Weights of a small GPT-style language model, trained from scratch on English Wikipedia: tied embeddings.
Each number is 500 + 40 x the weight over the matrix's rms, rounded and kept within 0 to 999. Layers, rows and columns count from 0. Numbers have three digits each.

# up: layer 14 MLP up, 192x128, rms 0.0801, rows 105-171, columns 64-127
# down: layer 14 MLP down (transposed), 192x128, rms 0.08, rows 105-171, columns 64-127
# gate: layer 14 MLP gate, 192x128, rms 0.0801, rows 106-171, columns 64-127
up105:465552482522507490495497550462426572474483537496446461438456483441475544526523479484561508455490466474501468426526467432540513484491474426531477445526529501538419532471523418504532460586496490
down105:484479451511528445514521495579514503537529551523528503438511504456502535419479424511478445522532539556470524565422479563554458579541494504485511469563558471521493460533536533496512512516524470
gate106:546523481527506521506515525496543560506507508548373526548574498509498490517486415437510448505497515601500476518453426437484542500511492465506459510510459434491523501498495502459551554548521490
up106:551493472519438562450433458514560461451504590545571514490532487497512527536527516481483533603578484497498533493491461552516505444528464543573445507484457472497589527514506547512437579482501522
down106:468404503543443544501445551498506525470492400540485558484518514464564515475505522512416524546423574472484504545568439515558510437416473576480497483519477547464460448535553459468470500497458538
gate107:505526461620477530479453507462506488542559489435485513453512503447574518447555491523430485505465458519556486518426537441456491504487480569514566526520578499409479521496450523508538484488590500
up107:554544474496517488543473484526597518563431513508536479467485484523467533472533522485502520516470445532497466524534430450463480518515486514540511437499493508516536504547431567500517523521506504
down107:531487600583528507502458541555502540537476468501561521477487582456516517479539442568443436520533490532446459521460566534540476450536557455396514516525581451525492439524500428532501461501504464
gate108:442456476518567554500523512482523483491564558521577472525542590498427547474462466415475547476557503541468526532464511501452481455502513471511547442591480488436471444481495511548487459493471600
up108:492410493553519514500510527496517495488490433472500594536465495603477479540500551525490470518456514563443536479519488502471531457527443478481488499460567456535635583541524469569577506452479499
down108:487589458500520487517559498389510464557495507438490506528505476488495565519546468463584517541458419515581503562507524477560504516457423487511564508530438522489451441549518426547478476541514537
gate109:552501534514504505483487509573501482565473456505612479547474540449542491529521484551577505470532408567528534497438533488451450504581496561512571461514469468461512436506524515477518501457491552
up109:567507433552426503481492538556484488478478519465448519430477491512418531565432477496475480453528517463446486448442456508476478505511513514486568456506500492463523534470528544484533499459538510
down109:544437440457512522541476457510492503586542497542531466580504454494483495472494477518500496517513509500534595509467516567514477486505494551539472515532524511510518460471527543505475521485530438
gate110:502543538595449420475529557508518525499530421513482469496450480539527497482463447516461462522571486507513501491479438519518515496509460453450474487491487506515528500467430529463494431450506387
up110:505527551512461494488498475487467488422527454493448411486528516477464535483493542480530473531514534516514545482575490460497485493528498523466429539556476501583492602454515454567485496469468424
down110:518524509454555476453552534472511459465486452493470510542469477548503495536467525429527487496462434482513461529506483479512488485455451436501564537518498557484534479484480466477494483496458488
gate111:493521443433492549493556480475524525487470445513532522470552433523539520486465494532564534491526447499518546424447524414479534489431474483510481607566534459483490509506484461527527468538510496
up111:505536558481498530473479516414513558490457588549514512436575532508531518511443558516536475468489514510540510473501562486455540554498524567448536490567519583541493491504592412426487487494523417
down111:467566491553501478417480553529574456512551530424491531474477506595468454447440424553544398540483486528500516472478442508569474570445533579452456437576489459496469460557573511520465532447486481
gate112:528520510457497507596502462525452457512537489496477499487489414483485473495490433629454482418497492514544501548496497532534505429595541558446502474487533489466460517444511481576559512507446547
up112:504503503543467528464551464474568540568549504528474459537552456483462499452522474519499445467507514460489488479502526419471442519473524503509524506514470514431460466518531527464409441541384462
down112:477519520460558547522449490499523534522485502503545452509455499500468529447464493448519481433443503465459480503509522503547505460535546485451493505472492550486494471428453512541601533481479514
gate113:457525464494569458547470531523497524398486418442457477411494456529498620499535504509520539473503515501474552587506520484451564540485485526525491444501564596463466559497477493489556559454484556
up113:529576492418429525518487568519497539560493520468506547515398497515509526465493490491459453432535477484425438442485543465491530556467502480490558484506462496521543523439530521488435499473605461
down113:571474433497473570494453448506479532479412439488465500512518513513540504507502537501525502568524566520547455537460517526416513419520568481499474524512538504517485520506516528494538484458481490
gate114:421514574529474526495501470510486456530530522519437494422585518566533544555485554495526558451578449575505522394504437453543537496501505521574479489535496467428522542537485499526510533476537469
up114:519462567532532484494529544477415448467538492477522478528440470467566420462453515549416457559509517539461492462545457535424432409488477539536490513430580528465475485540554506502490491520544484
down114:478425537557549527541493437512512502504538514514536471566449505439488556504426440530441460499516473538465464496546558520482552546518485532517565448479506494485496489528512472489568393472551542
gate115:514531578466510513489550490505511460492520461508501531569533503556479491490537430411434548498490426476446501491494479492542500511415562435523477483495572478510460524439409505491436479475536503
up115:485499423458499461475495505587532507516495478513435488508504485506517486458434477442518495476614509512491505456466528499562464469514482526504409525500504523493481513542455542495482484492490497
down115:531458445505513605502476525456519515474488523510563455535471489482542486475471532508551506489449541521390450508474479502411515448376546495543463543419489583522474514479480546464491527519514482
gate116:500481460519542500477496539519480486511575540484448478458493443509526505520487486381520517500486440446486494482499569473488460508488546521523520460466465459516508519497417491472466498463500449
up116:477440487457465573425495438561484488429512494545460461529441477546523543489481518524540475558534543565556552493420547536456479506472503500553489473468484487577499558458544452406506469514567437
down116:504569478560470504538478517473542502522517537480431521476559536455515415483466475488552505472530499505463494469556519538528532455541510519536489567476495451452538467545488509551512518508466498
gate117:556496466518459460530549461548418480437535533508475509493512496468506464490576465477478566509456496484487524586449543509478541499450472407513488416497490477553476472486482499570573501530507518
up117:462478426471446541465536511542501485537578469473497485529527540559544532514521493438510536559481499521504448565564518555507515432442504543446508532462540533464522505572429534437436564543482467
down117:488495482509530450468499571550524515478497458534497503492578513515509573568483445419525533500465424492439563468434433462453504477548554542518454483519408480487530429471493546531453484523483485
gate118:461451527499541500461497592512482473420515516536535502585511491501507508496483504598485477523551587570516515514528558511516512511443540479501552463443459576533526456490557493510404509462482511
up118:441510531512524429561442512461498534461486473548453470416447496536546517509473564468539441529545441513519508521533447470533504528637509503482562442498516467511573561456471534553580501432487570
down118:537444551516398477547559387461516546558448538478467478494503509494560452502587546490488495475467479478464503529419525457462503467552489475436536468487530513491493571461492456468458550482493432
gate119:572515495490496478514497468508502487405583451539383403450508527460488525468492508567554506572532471559523536449510538484433520429513573487498499497575514519549510541529564554496534558547549444
up119:455509435443597519563628449535451482582491488567474513480509469501496443510463543545490521494488457471538488455537527451507498577539416536524515516536509474553509633497522454473546423504452459
down119:504467496515448565583594568387504528489598475469548507591503532507446459519454569478456516514539533497418556492475480543456505527480525480459509464503492573506502468489483480539410555490493454
gate120:488438458542492529442488546569499535512546546519477546566460535555488492493582520426466462520542523407494472587530489578438506499557548482491563482486560534515492554478572500516490446450454537
up120:542499527490519492517552409526554435551527524438450557537493493466558532535550516498524521502479531490495434460488541484518584554499511539529473516487491535541473491468465532546441413495448512
down120:512457474567400510475473519446443475488505486501562540531464443490507465444500503427479477468488418375481479530518473492472430493486481479527484562438499464480503450505534485449520488449590531
gate121:486490441538535530545469524524584485496505545517563472500523533455506548541390467576543518506510478530470490554477537397524453470533477500459545519527422509414473509487501444523483448467476530
up121:504556466453512410496508559500483527535516485525476461578493551523438469501542515475484449562429492437480466566480567441524478479521500583489539526522482512560477473499456464483502565481475511
down121:485455505473409469498575489478526472493437556442500504463525447505523513524573525520494404486494407539476541453436455565500500522425491438479533442522543491449526491521566496523478513424480520
gate122:500536465514464518516421576575532572443477488514538433538526487483494500526486472470454526564550491449449556481461418417427523519478445490539541471509448543479511481467473572508529509441508504
up122:536444487545524368477544477456499435515526515506456493459463487439583583417472509521523500520473544450513575558523461449503552562540548401430455436569512523525515443501513495480543490411487479
down122:501458417504411471550479499526476492508457605491472453506510506486520563457515486452438500492514444528502523533461476472523461564487491531506468472506538442442447474470518488559558532520551581
gate123:518524489517524496409498528575549498503506536497552427440462513550495525467486570540555516460481448523520500432507536519499434463478505462549436500464515496483517481531518469598515538512517476
up123:546542525516544461470490385481540504555493525446484497536535535472581551477564440446468497485471505518519500493566563467464407552515497508498491483564539498545463542489527481503460447509525515
down123:470482496501554498533472509557534487522445496541499521516480580522428511448467539496524549562475492455545429562523473523554480461511486514484502456469438578481529491496544496500509510523466442
gate124:551531503512424465446462497471488500536495457415454507560472528507360427469538483473528529474531547493501460486546470474499501480531572458507443517436479466485487435463531469471462433527504529
up124:512543543490486509511499485575473447515511554438540470548441572478483521491522464512626507512539446492519497458442447480513523483496520467568533439511486450515433517447483513522493479438496478
down124:465474487484512445496464455528517576514521514539454499553520462503514490536508622505487515511462506541476578516515482519484510509479541473568523476511526466527512483540492425539507565498475528
gate125:516555591635484488402483569501472480491494536516470489514503493502410497591534496516455519535447506440488551503496461540432460431466435504589540507527490478540548533498447493530563542462517550
up125:515488438535509493496505527492534443595437525420493515418500542607532475524517578450501494503448427450522515505511496465509493479411473476544468486558459518459513556540467421509484474494446528
down125:435549453492473441491540494529487501602480446480529541491524517530514450508513455487458567482537545538485458536475546487518491540588505473534483566431467525511487485592536474540495472465453517
gate126:532548501466513493503492484531540498488485579432492535474555531534503571509458534469446472449505518531513561512502463497555496499507464533497500543474525516531527559468518458473515422488548461
up126:533485488456497603592530518488482468515494464538470458539544582550520559479540438557560499487477502474525474542478529458473539460423482561449494462448567467535501457471510511456537577482461482
down126:477554557458492448389572485468565487496557460535541508480509508448498467498525469401414580517522488571467509489507467505463512589434452548536451506440488539478465509513520533471464472491561437
gate127:493514475582497523480481520495502444537506480527469478509514506491454503563528481449447453461513561550595525542482480445465623457472467443485504486457484427445539520517495509505514557491477458
up127:497449579485474488515489502468500467494461554483552516531522525493534587499413536461518508467527537510554512543593484481512469520511540534531462485470496514522499497412486556476475482511490531
down127:512485506550589504563470516483494568519499511514573477485485519469538483528543491430540538534460489520500471517518496480498399466482470584521547423570420527587528463512512505537509438484498518
gate128:511567558528485481541555535531475495569502451530513482527465520536467456517433570464537418494523497517487501557470515547444492458498564551482495501479580519549521481534498488507547507465550408
up128:504472519496470402466478482491539439465438502426467549447501508456489514470535533565510469551529561528533418534500515480494499524470459521419497499567472440456535547504547478449519513451540504
down128:511469500464496447481515443542501484484526498526499468508512505465511496511578519493496494478499462539534521552519501463478545503468487501486478529536498491445478557500539528579476485468533490
gate129:516549420506511497490540548488499463415521484499517500488477453443501508461473513478484548470528502445577534509554496513495499434517547506596488442456486482512462510502557453477540564505574489
up129:514474552535501489459448473451519491507569468484492583463442468535562522549503592576511478510550515550476524482518466517432514468523522455436536438540556511530494476551505571475449530498452440
down129:462513502535447526544514549499453452525544505463480493430486546495513487541467485491512482502478474539423433544440543551530550524497578484567482453503454552461490500475500500506522511424509441
gate130:567491511511532476560502475514500461499517514537502559564447573554576448539518484496540484454548439491495427506517461529439444580402451465478523445535469461462539494511488495540550547497462452
up130:521451521440512496463512461529536536536516488488467466461520490559504526458429443476506521484514515438491483475536467498442492508395501517577504472460478492489535484429496512547539499498536512
down130:562481496488523538549533431492529469476581460490525523517444488563509431515548463570536474580502531585531512449495500580464503515498534479494518484464475515512523441530578521565479567509484491
gate131:503497489519536535502553509458474528482480392520389519534471406587518452497422460559466471516445500456568502484476542481495562544456430505518523543472474542505465536481529510487505566524484510
up131:497501527581510522489462520521516379470496503544485501493490523496434431469522524487476503501517453454497523422565473501495445529500440582499495554570492543541510477495542504477527475506521489
down131:561512501509439453492547513514486445487487544533501469521596477502515556514445559495501479468479584510542531496517437506478540500495553442438560522510507517497542515514421579477512458464488473
gate132:524467501472500470488453522528481475559529577502543554603519493504496545496582560545445561476510515551490463472451487494534508553488478561462579562438486559494469481508494575423528536500563519
up132:563486547457495496543521597573455476517487539507473501503448467542506482524506492458500581510512510536528416486523542566470504534437484476536487478467542495480517522515543566492494552396441439
down132:487470536528532552497453471530572549480511443511479420524478525419499481481481533499474545457498477508499445523470554510581465482461541465470460476513533452557495494513497491462565488541485542
gate133:499453502502428474551483510452520446524562447527477500449542531541491485492479469516451465561532443486529540571440566558474530529518511469524445507472509487526530448462465458462529473471558518
up133:471535484506517525428545453483452484445511482559516402533538537504504539539518521497522413501533433529492534529512523555497536519450504496496535525495506563480445492513525489503457538474429494
down133:525552519432524558457474506506532584474562486530558489454492588576420501540462536472489521559517488488483473480567482522486519433513457478466535478477560511584520506484532504430517491582461502
gate134:442564536412487523576514436542405505475470540502487571566468449513476452534555504538474507515479449534592577530477483502476459521509498615497455449507427497473572506469477508434507513534597525
up134:493513458555566516463409515482487475470531551514581492421526459550529529523500473544404496520519471437465479422520563544462437474471514468471484475517513467540455465528515477519509530545563432
down134:461591436446448586517480508455529519509466509533574465536560587473481520443526527463502489505494428453476483445534521518446494438517497486517511542536523503458511507521372568491520536422502509
gate135:495512453549551483460460529550499554546514547501391534500449588483433456601531457521491509495495480514497592488454494515461459454466522450504479485474544513472480510551513479503569572529555505
up135:482407494580508568441527540490502530502493430496422554514445507493549539550457538460529486505514541549444498548507461456420501598492480440461511465483510518511491453512475507435553525506472491
down135:486471467478479474506499428447491535487522491488537609468524488604487465456536632515485445540475499476597510456463518492487512496422439491482527565482485492523489492513480519528461482544475521
gate136:444496486526559481471504598453460475464515480486465548502550530467552431504494513477511515475519488456411558560506486519396514470512487472516495432562572493476507455567555413551493478453508526
up136:562536479494494468515530396462497472536470535451452435480487473537502486462500553465510444523401455508482423548526542470484486487522578523466468538444454490570580490541507458488520537515528504
down136:473534463439502563553509506459560448578471491469463416513479507508490450500528487473546532533512481578577478519500469515477452511509514418468539481511464542486476513485472519479547475488554505
gate137:457458473485567485494454448446525505539481453539603500548525479504475491526467541537458543533541534482455424528522590476529526466484430438472525542431543565550600509463510588423546435486514453
up137:557484553494499533530512434508548492561393448511500476464499504506493457398547469464495555515519512487503569431483562509497458512462453435502499442529542501521484469489471471478490457501521498
down137:520540613454491474393515406571518443492569488433582541494513491543518543511504454507514428459565439570449479464476437500534500473487526511525538523510499487470555549531558501542484493485513476
gate138:449403558494560510532456556503521465498513462439493562428497513488532505508537488463525443487458484564515462547468464465484477486456524556576434526513552536518547554553492502429479513514551520
up138:507599568547534454488539554508501529462496581514544466484514464461528464517541509524479469525467569497567588558449495493536423541458493441521540509502472461501476486518473470537417499516534526
down138:507546442509446449443573490602493488515495516534494530545476535447491568510501561544460565457539503482551453504550576547490527486544465479477558535374460562477491596510467529523476497504463472
gate139:473458501476558533491495527493491498484547451504509528495514525511469580543472512456526492482481463541539498569516459480480451585492509472382487478472488465585430443523498530510571485498527469
up139:544427541491510569507555457442420458521535487542454522492485400504465513552548420491508594466491579551510537514499455543461504517430510470503538515508511486500497476508503493448407514512445489
down139:476427450510532514537521480422512491481455548485431495463488470479469442582541532437489544481549503474489528503507531411492436485483450498481426451562475453490481524514572535483457446547513525
gate140:492485596583477451511456482570509491459480505509535522425435461546496486558451561482510574581508507464525483504468437495494468583450544542456476543462536401447464518471461528495549486486501447
up140:465485523521461605495448484456479445423504517479477508534505484603494520537509510587525479439499446452510517521561481510513526510534500467494467565462537538484523518440504530496447489538510502
down140:570502398605539517469490551582558475549496529490432495539459477463552521449474484538508524564437530496487494513514507443487525515533496522515489498500496568505477545483512470522484513500512531
gate141:489499480451473444505470452515492525593541525457446590493489572532532573465520444494516527517482534486490513495478503502538503509570480491511469511477499453535528532544489481533526625578565526
up141:490462489507502572485472471523502540529490511483440518574505446522516445495536430474469528414456537509450480508499495523508509483478532454513496443500418550493464434474484526544510483505482479
down141:532529515483573525537532525503506539484502504539565511501407589590438491509530537454479511478533562531575489535543473476525499540494460499514579576505506502505566528436554475498475510500474408
gate142:447444471472512600549469544513529551461483500475519438527521483519515613532421508473500487445564450529516513532463492521492486490551457485521460507519464503425470508483445510530504452439494544
up142:542431466387419427500553497502521482505493524468522498453456463484430507506490478580452520572485539524423475449428510555495464548520474500482478454518527485517482539548463484460421465566500487
down142:489566523499436527439525499510535570448389466531481512482477505533511506531495572527413492455532528558491528530537494552511501515524488555497528507547490522473572523535544514425430492451539510
gate143:455447520493476548514476454516479476493401509526475518485524514555539529457497474496467490429569509509507484525533523517490565514510490490492506506474517470511503498558558502493519447518492503
up143:498527528463505497524456441530518472502553479458542477532427480455447482500483533527491556475447434490421485559416476487511519572499515472529557523481511505451526480482416521511538542542431528
down143:499518442525474525463543483492509528469529526475483464523461518563492496541512470491482497553467510555519488484518508485514504531473511495544558488491422527495462539444483441468489451527524490
gate144:508513459454495494490428529491448460492465528539505521474481427496413520453457465515510526491603581476449510485498528453484512465481542522563541502495486430450484477472474436536483487484483528
up144:488595438429464418510488543511460489545469500493469541470430515472459511537514472489513478503488535469481531569470499512508559457509508480549522557463479469516514545406533508466588510483506395
down144:530532583556506480550487488464473537465485493546516473443491464495473453507508553562550435515537488503561470407552565543466474541470464520497480495555472580448560488501410615557436481488587507
gate145:531513485548452442580455471447508520497443477487574529518555634482500536547485516529409511454546476506431511430485487542509489505471503467522485497477453524446468571494408574475533492481493506
up145:486481550559531474456448465538492518445446535497534580503430511487511554534480542488510479583530505558455518466534509467603451515544483511544508475484585437417506538553449542479520568543524397
down145:481545551516491616534530532448574504543462600500571424478480441482502532495493501527511489539516617500502452550520599530525532570425573533472501544532498558476464485482532428395503498510461498
gate146:565466464534517500554506463481465558537551473533513466502558520514461553444566505496408510480531527458507500465545431413501481511510546519525468450554502487507552395466410533567516451472482482
up146:488384514563513513485510496480458517514460476499463457408470473491474485525465436497461469443516549512494467570481476561543588504509443500515385510443488478490533387456526555394350448568564540
down146:449482550567438554508470534456494495418470456500493504436507481496524524522470496537527464507464504443525544508534454527527476396477586508513447526446511458515481460433562555475560485515512518
gate147:502491513518500486470526477542446546475490538491481467510460551588477501527425501498490503509548444529481503483478464563509483524454544438467486475502466532513485508526574509592590482516511498
up147:592478483530462510549501596489554571509539462517516443483504563541452504488530481478532536533447491526535531491502504518496459508529535455472453517436526510482464440534479498510442537531542439
down147:470491457477512478436465480446508449507533496532487445466508506537496527525480414514424479507542502482477488515475502485541584473466518541568457514548497506479492490497533523463458536548510494
gate148:475453524495502468536486462526553471448467518543497474512497515520529500465510449493546506444501508513496469453528500528494494438484465453446579497440485483564546481519510589477475493516481456
up148:425513477474485461460504497513547530512581540480456546478479484543518522466477529481472503525499546545520516503523558476504464501487484534562477434510512618489468480443520472483492495552516481
down148:554494491543527496465516506506472554507493440496499502533511548463458521497485480479448511538479444486490558489508495516563513561507553545502518493524513442503523513576445460521522509451441550
gate149:458484491457461491507448486523599514436486502465527487477530515472502524508520487562486466508477457517577525496479519476480531528474480577502466478562490569521528476472498480515508535470475450
up149:491424453460502410504518555539423526533445454599494491477520494462543516513553475522462474588553475554474497514539474507496468493563484458532506558491541478486490595480465451422473457565444533
down149:505529534500489525474506565588470516434438499473472489439479496462533526507532501527516638509463428514474523453523555541517508484527516517493563422418521563427565485529470513455494505485426444
gate150:447489448490496506444430518498497501506513568544609557552565509494480487563447544412468481493543479486447476480427513423507517548490520488475498446424458486530528490506540495550471472505504570
up150:447484494574505529482484503426507410530492473565499510525484576554490523460476510488508525565457489539490518481489443472534489541550511526488514432544561483474498522475560507549525456450532504
down150:519509509532521535404516451436471516463541488495531496460531547549568540476528484484474505455527492546484445551504486546496513523494481547498524487505573419444530445495504504551500484535500497
gate151:478438432469501526501447490507533462460570529495520522453554541493497479489538476550482539533474567591454548544563494477486435476521504427527507538521545486557519502453463532497543511508622539
up151:494468486503485499519551453553512536511459504481513476483574429559494540513498534559437576432499531491557541510534474462475501462534515522545465523525453508548586471572485504525417469536524540
down151:481510523504570506505558534498483468495487453502499485544436481488520458549545449470422425596500460490422511499587530489522499458486475478552552387473437452476443489495490478586541485477556549
gate152:482551549558507433492515473518432477477546507499515486493502474513445489549495508494472482516516502513505532506586555524509554478533531485554506500505512469515513511552536568495494426461509429
up152:490487515553505536520558482511458469555489454549495522491546529524502464489506465508476572525505525574508512481477471495483512485509557558521478528519515516484520510537505494441481505462529474
down152:508558573474499492552464579560500471499533454475558480495464503535487510478546554458518387471438539515503488537504502532498492478482532498515483507514546398496510513493482545510528486487484517
gate153:551478535518500494528550545518534480472505527492495412586520456493450493575572546557508440526463483506521573543540476514508485412465464467544538478507581500523506462486486511486530546490529523
up153:476464487512449533571502574465471487577482482469445505492499509514470540471483477468493584487456534533504421554521459472484541528547467477545507522472504423521568470509440552449432580506431434
down153:485479484550421529559514471552478455477477558424490521479496469468486508562505470439487476467438473503455534549543491486516484487470509455513570441543567510513543468507460539506546463513589511
gate154:542477509556497508513532528490551501547498539482501566527477533412511519503463464472535545479474458423456558545589488473482479599411539464571518538447468531519469557537441619536570560568526485
up154:458492479540520519511500465500492519529569422500472462465549515451494454499512475503464434509534466504501496529492507484547385471504490517568452456507511553525533479504608513538585516486551502
down154:459500497531548503480497527494528501519393487520513475546431476466519485505416497411423504665462458514435502495569471512596569537474484426551492519490512516557556449524458482468509554487473498
gate155:524504514562540477506507534479497474423448518515494466515442452500458443501523509549502498516464518528527570542519553489504535486502454481456513473504459505595547501491551506522515544547538486
up155:533583469452483459460497448559539586521551554534503564432511521504504498599571472506527492462531528528538584430492439529546494492476484503517463477504454544529461505431457452482431512525540525
down155:573418561549515537487493551489466502497500441528428541539485484467489563471532454420446455553430440519497505503467539504457509479514533525529575478529487534466475585504542514494519464544476509
gate156:548534461467494504483578572542475510494470486470536558507433503522584478420500547418506500532486561484441445514494509530495490552467557519501516494596483521456490441440499485468460505418524505
up156:508490542474461497449594520567429481490512493483484497496518526529482447448508531481608582455464532474504464508540474494456474469488526554530482513561548533482482560521465541449521490464472436
down156:463559531449500540482499454470448503522475565519482513455424543502529488523457593462545491612504531547525502505465398544451479533497537527475570576532484516536545455517545555547468555542494513
gate157:493571496455541560450516542537540477577574517524594535531508540530453535554478510502411497453548474415469491477539519494532502461536521436531448498551495483582450439513462496509420545491541501
up157:518436490462525471451521512447604491406461456520524425565478574523479538510486467527438508520460521543478447429518566522544556474504482447517397499583501495542511517452448509540496479520528514
down157:491500538596570500426472471569476482510470510517514541481442482586562507449547515511514497482418513590503469477501502513459520488497536568495464558488489490529450488458461570512557544498536517
gate158:447535542530515539490557522514518563533514500490550468454363499428423511521497511433482492509502434478569500519495541500524491471498421512513475560544520483517571513539535454534509460426523529
up158:412457436516478461427548485559484483481449528506485493478466491522514488454537489461481467441483509469525504532400475463498571524429521479502522515524542483406556510496538499538483475499477508
down158:465495450481525496498475515498491461476486462473489445469496454458543553544472493516491518515543496510505429524463416508519546483491474470511580536545517444461482542469527446518498456464535504
gate159:443467492516546522457429464489447450461544494488512539462439490507464493497453456465383445464518479420424498523454519476512432568434524491539502552540506543452508503431491441489525424581492527
up159:407559433534563517507502568530509512480414578489540468550462481450577429505474483588523439463517501536518494551475524580508523516537490541531558513538559482497486527551549478495487546502549499
down159:492429448535497485557502544514473509500491511476504470434527499527531409510468506489507488466489550411522490462436505509520506472515508490395487540500463561539468530496422545529529466523418555
gate160:545493446521491457475551465509481465527494455480441558520487520501422489437480439429469546411514482524473442456466472488477461521411496535476453419501482494502492523608456591473506520505495483
up160:490556510464491454527521492560493516560399516494492459545508480415512424507466494501535539519546484410479443529479548560520547515471499554488495526544581579463457508490496480511532516471466510
down160:505443486503519473559520432424501544489535532524525532464472414497495585563570456517549411513476516513541516498457522484488505509465579436526540531462483480567509515471539508496456508511526455
gate161:556578538505603558472546574514542487479502493515425529543520425500538513551540485480503483447507521465512506521464488497475529436517496529476564513481482449442530508502454472488542504437502521
up161:481492402413508517494519524564483547493539522517559574459484551458485465463527452500537489528543520487469522556356449550470511499468476478549578544554460487599458493539503508471471521451421584
down161:400549521488393578534550501470531478498527455478514463590477494526528492479483412475467470485503472545462455468527476517422453525485512503531448561498448461462537508478469510478479449515490534
gate162:518554435441514467549539488473437554484610541452500488516522449502440508552418468558422526482528472595484535420504485511492488502446539494488529479471474469543463490485516494500550527495529480
up162:532534540524592383544519568495496496482429422527532511543497507458589526530476473482555506513421529518486520451515501554537492537407534463513458522502530473546572460557524488505494503539562504
down162:501504474576486517487468502484497515463541501497520551459385494486548457478453459481553459484497476528523517484501528543539517492537520445523428458504482541527492473467513417458533425528509564
gate163:499526506468425520548553544561488388463532517537471497470484401520492507478474493483496506497446445492543487483510515527446458557476517479486471533544418524520483474457512397590493490534467452
up163:455484535441403548491436503521533570502452603490486491471521479514448485511469551513449574532503459491520458505413515537473518493489578478464530461424493447451546450565543454460539409544520434
down163:546530522526499497492554474512491472485434533513526530476481463507496492520534614546413588533574571442473522506466478591524476508528460446548514511490515503550462534432528521473536463546555483
gate164:493521533479484567416582535512491520555519487467513509517498503475481523476435441493478478497532466517553530468464461480518531467454516504475530523530512477460487468424463571486514554529512519
up164:537517464501507538502506521440496532543544470516506451546503537461458519465463483502487490584533493453551466482539461473526498529527481505503516439466499480509517486485499532475448385562508517
down164:563544463520492430495413554504502496539420491492458505529502493467480414501465479532435487491495451475533456512468490497533527483470534455494497446475512479456400526499431571525531559490512499
gate165:504563502473519490523461472567483495500515493572560450471565520474421556466499499499502587448570484474501453491552484474457508482450457525537460475527476484499556419479501436531536536512525507
up165:459429494524542484521524470493531514548457494472451464469505480459453517537488496519486549495519468506477450536467475485441482475462465483541529591474570519496518478478492464482524496467523417
down165:488515452490530564504481552486476499518553488481498420534549487543526458419490545496522484546556478501438517517563519466495514456432527491474561471513440490483536458508400589536461526451496528
gate166:495536476587490503459507511564462570485488472487553529556433467556481439505612574512484541452556496532501451496558533502484463503401477473539450462440496469500446474506484504574515561495519481
up166:527500434498522575494482489462498419567459564528415447516485521463465564469490505443511471488495488442502453455466512528500443482450468461476498461513528411406514575607508452447516492439551520
down166:537564438503485482449541471527542512540514608488475535488563569565518545549522523547508475453485526502561513507471482515547538531421438497483463520507504471461537448476506554454483477561473504
gate167:500500571548418533512467449467501496499484575485573541555567536474497512479519480489476506515495466474479472518505461459468521515460572529396546518465494483485472460420469524504483425544538495
up167:556526474495544484487542523458475503501518482491509518375462513460476490448455524488475475532547464470500488519471473486513522522472494414490593556472518557526493525556434547581484413463492513
down167:580495482484521514489402547446513463571482515436507491448515593548579376480501420498488467460535503563549549454428494438511537450490440488518496566439452511556610525580493531551505548493491495
gate168:479538523504483532444564475545459543527477537574516457472493490525491488452448516463498547484520501464500542452470550497479510486449540573560573499551439463468513479511522483510510544526536513
up168:430509457560488431479494524515457523460466488489437542568572500574550571505469443539474526500487544487447478448466490438458426523528435469526544519495518522479446531545544459531535483508456546
down168:530442477541563570420514477521461486501447474503445471550433476545512511409535505530495468548485566560505495479561479508538453526486500457520451472500518567478534475405579496515484495441522468
gate169:493536476507474450467507470555472543542507531467447564460458460561460463524494506468489576525450573517526532549493414528523540437500550485482522573478484488501503481451467434478425487505512446
up169:509467503562429507509419583479496546508469422457452479500532435520468504469485580496492549495495500543487472486467452580543552518482492630530495505468525436521488550511480494497532500466517490
down169:507476455425547450539494455549483432595489525557500536516480518551460458449513487467478523548525516528531569479492561496469461554542451498513479468407507549420469445511488478501477437453535383
gate170:486457456552497496457455535530476489531473442444531534476501466466456523509538476500433510445584453543481494465442520448464519381511500437511421550426590520530533515497490476477494464453540511
up170:457498590409480547471552511454543527540486517545506488503500471488492452565530470543491524463566480524514481439579480431466432554468486491515481415522503515482491522595538567452555525525486438
down170:460488410490539540515524435488449430400490502477486535534513456537570492516537515568459464471566465492545595485429437603492499522530515449514477466493467586436549442448466523549481524554538473
gate171:531524490562491546545452540524469471442513499519521540565515498488542484487482503513578458578485556534539488497469448607483451479484475522557529470520549502412545529433545476538513452456460556
up171:506560464547478490485485587469506529521518493470460558454567578504539455458498521445458481464491431427457437570544463565440399498526513508479537512469529491559544475456512478554475526454514546
down171:517517579497452487514520490495453552507454459458512426518478528456473484482517469595556509509512489565558513479503555540436471454504430599493459574505477524571445489483494469497496507543504518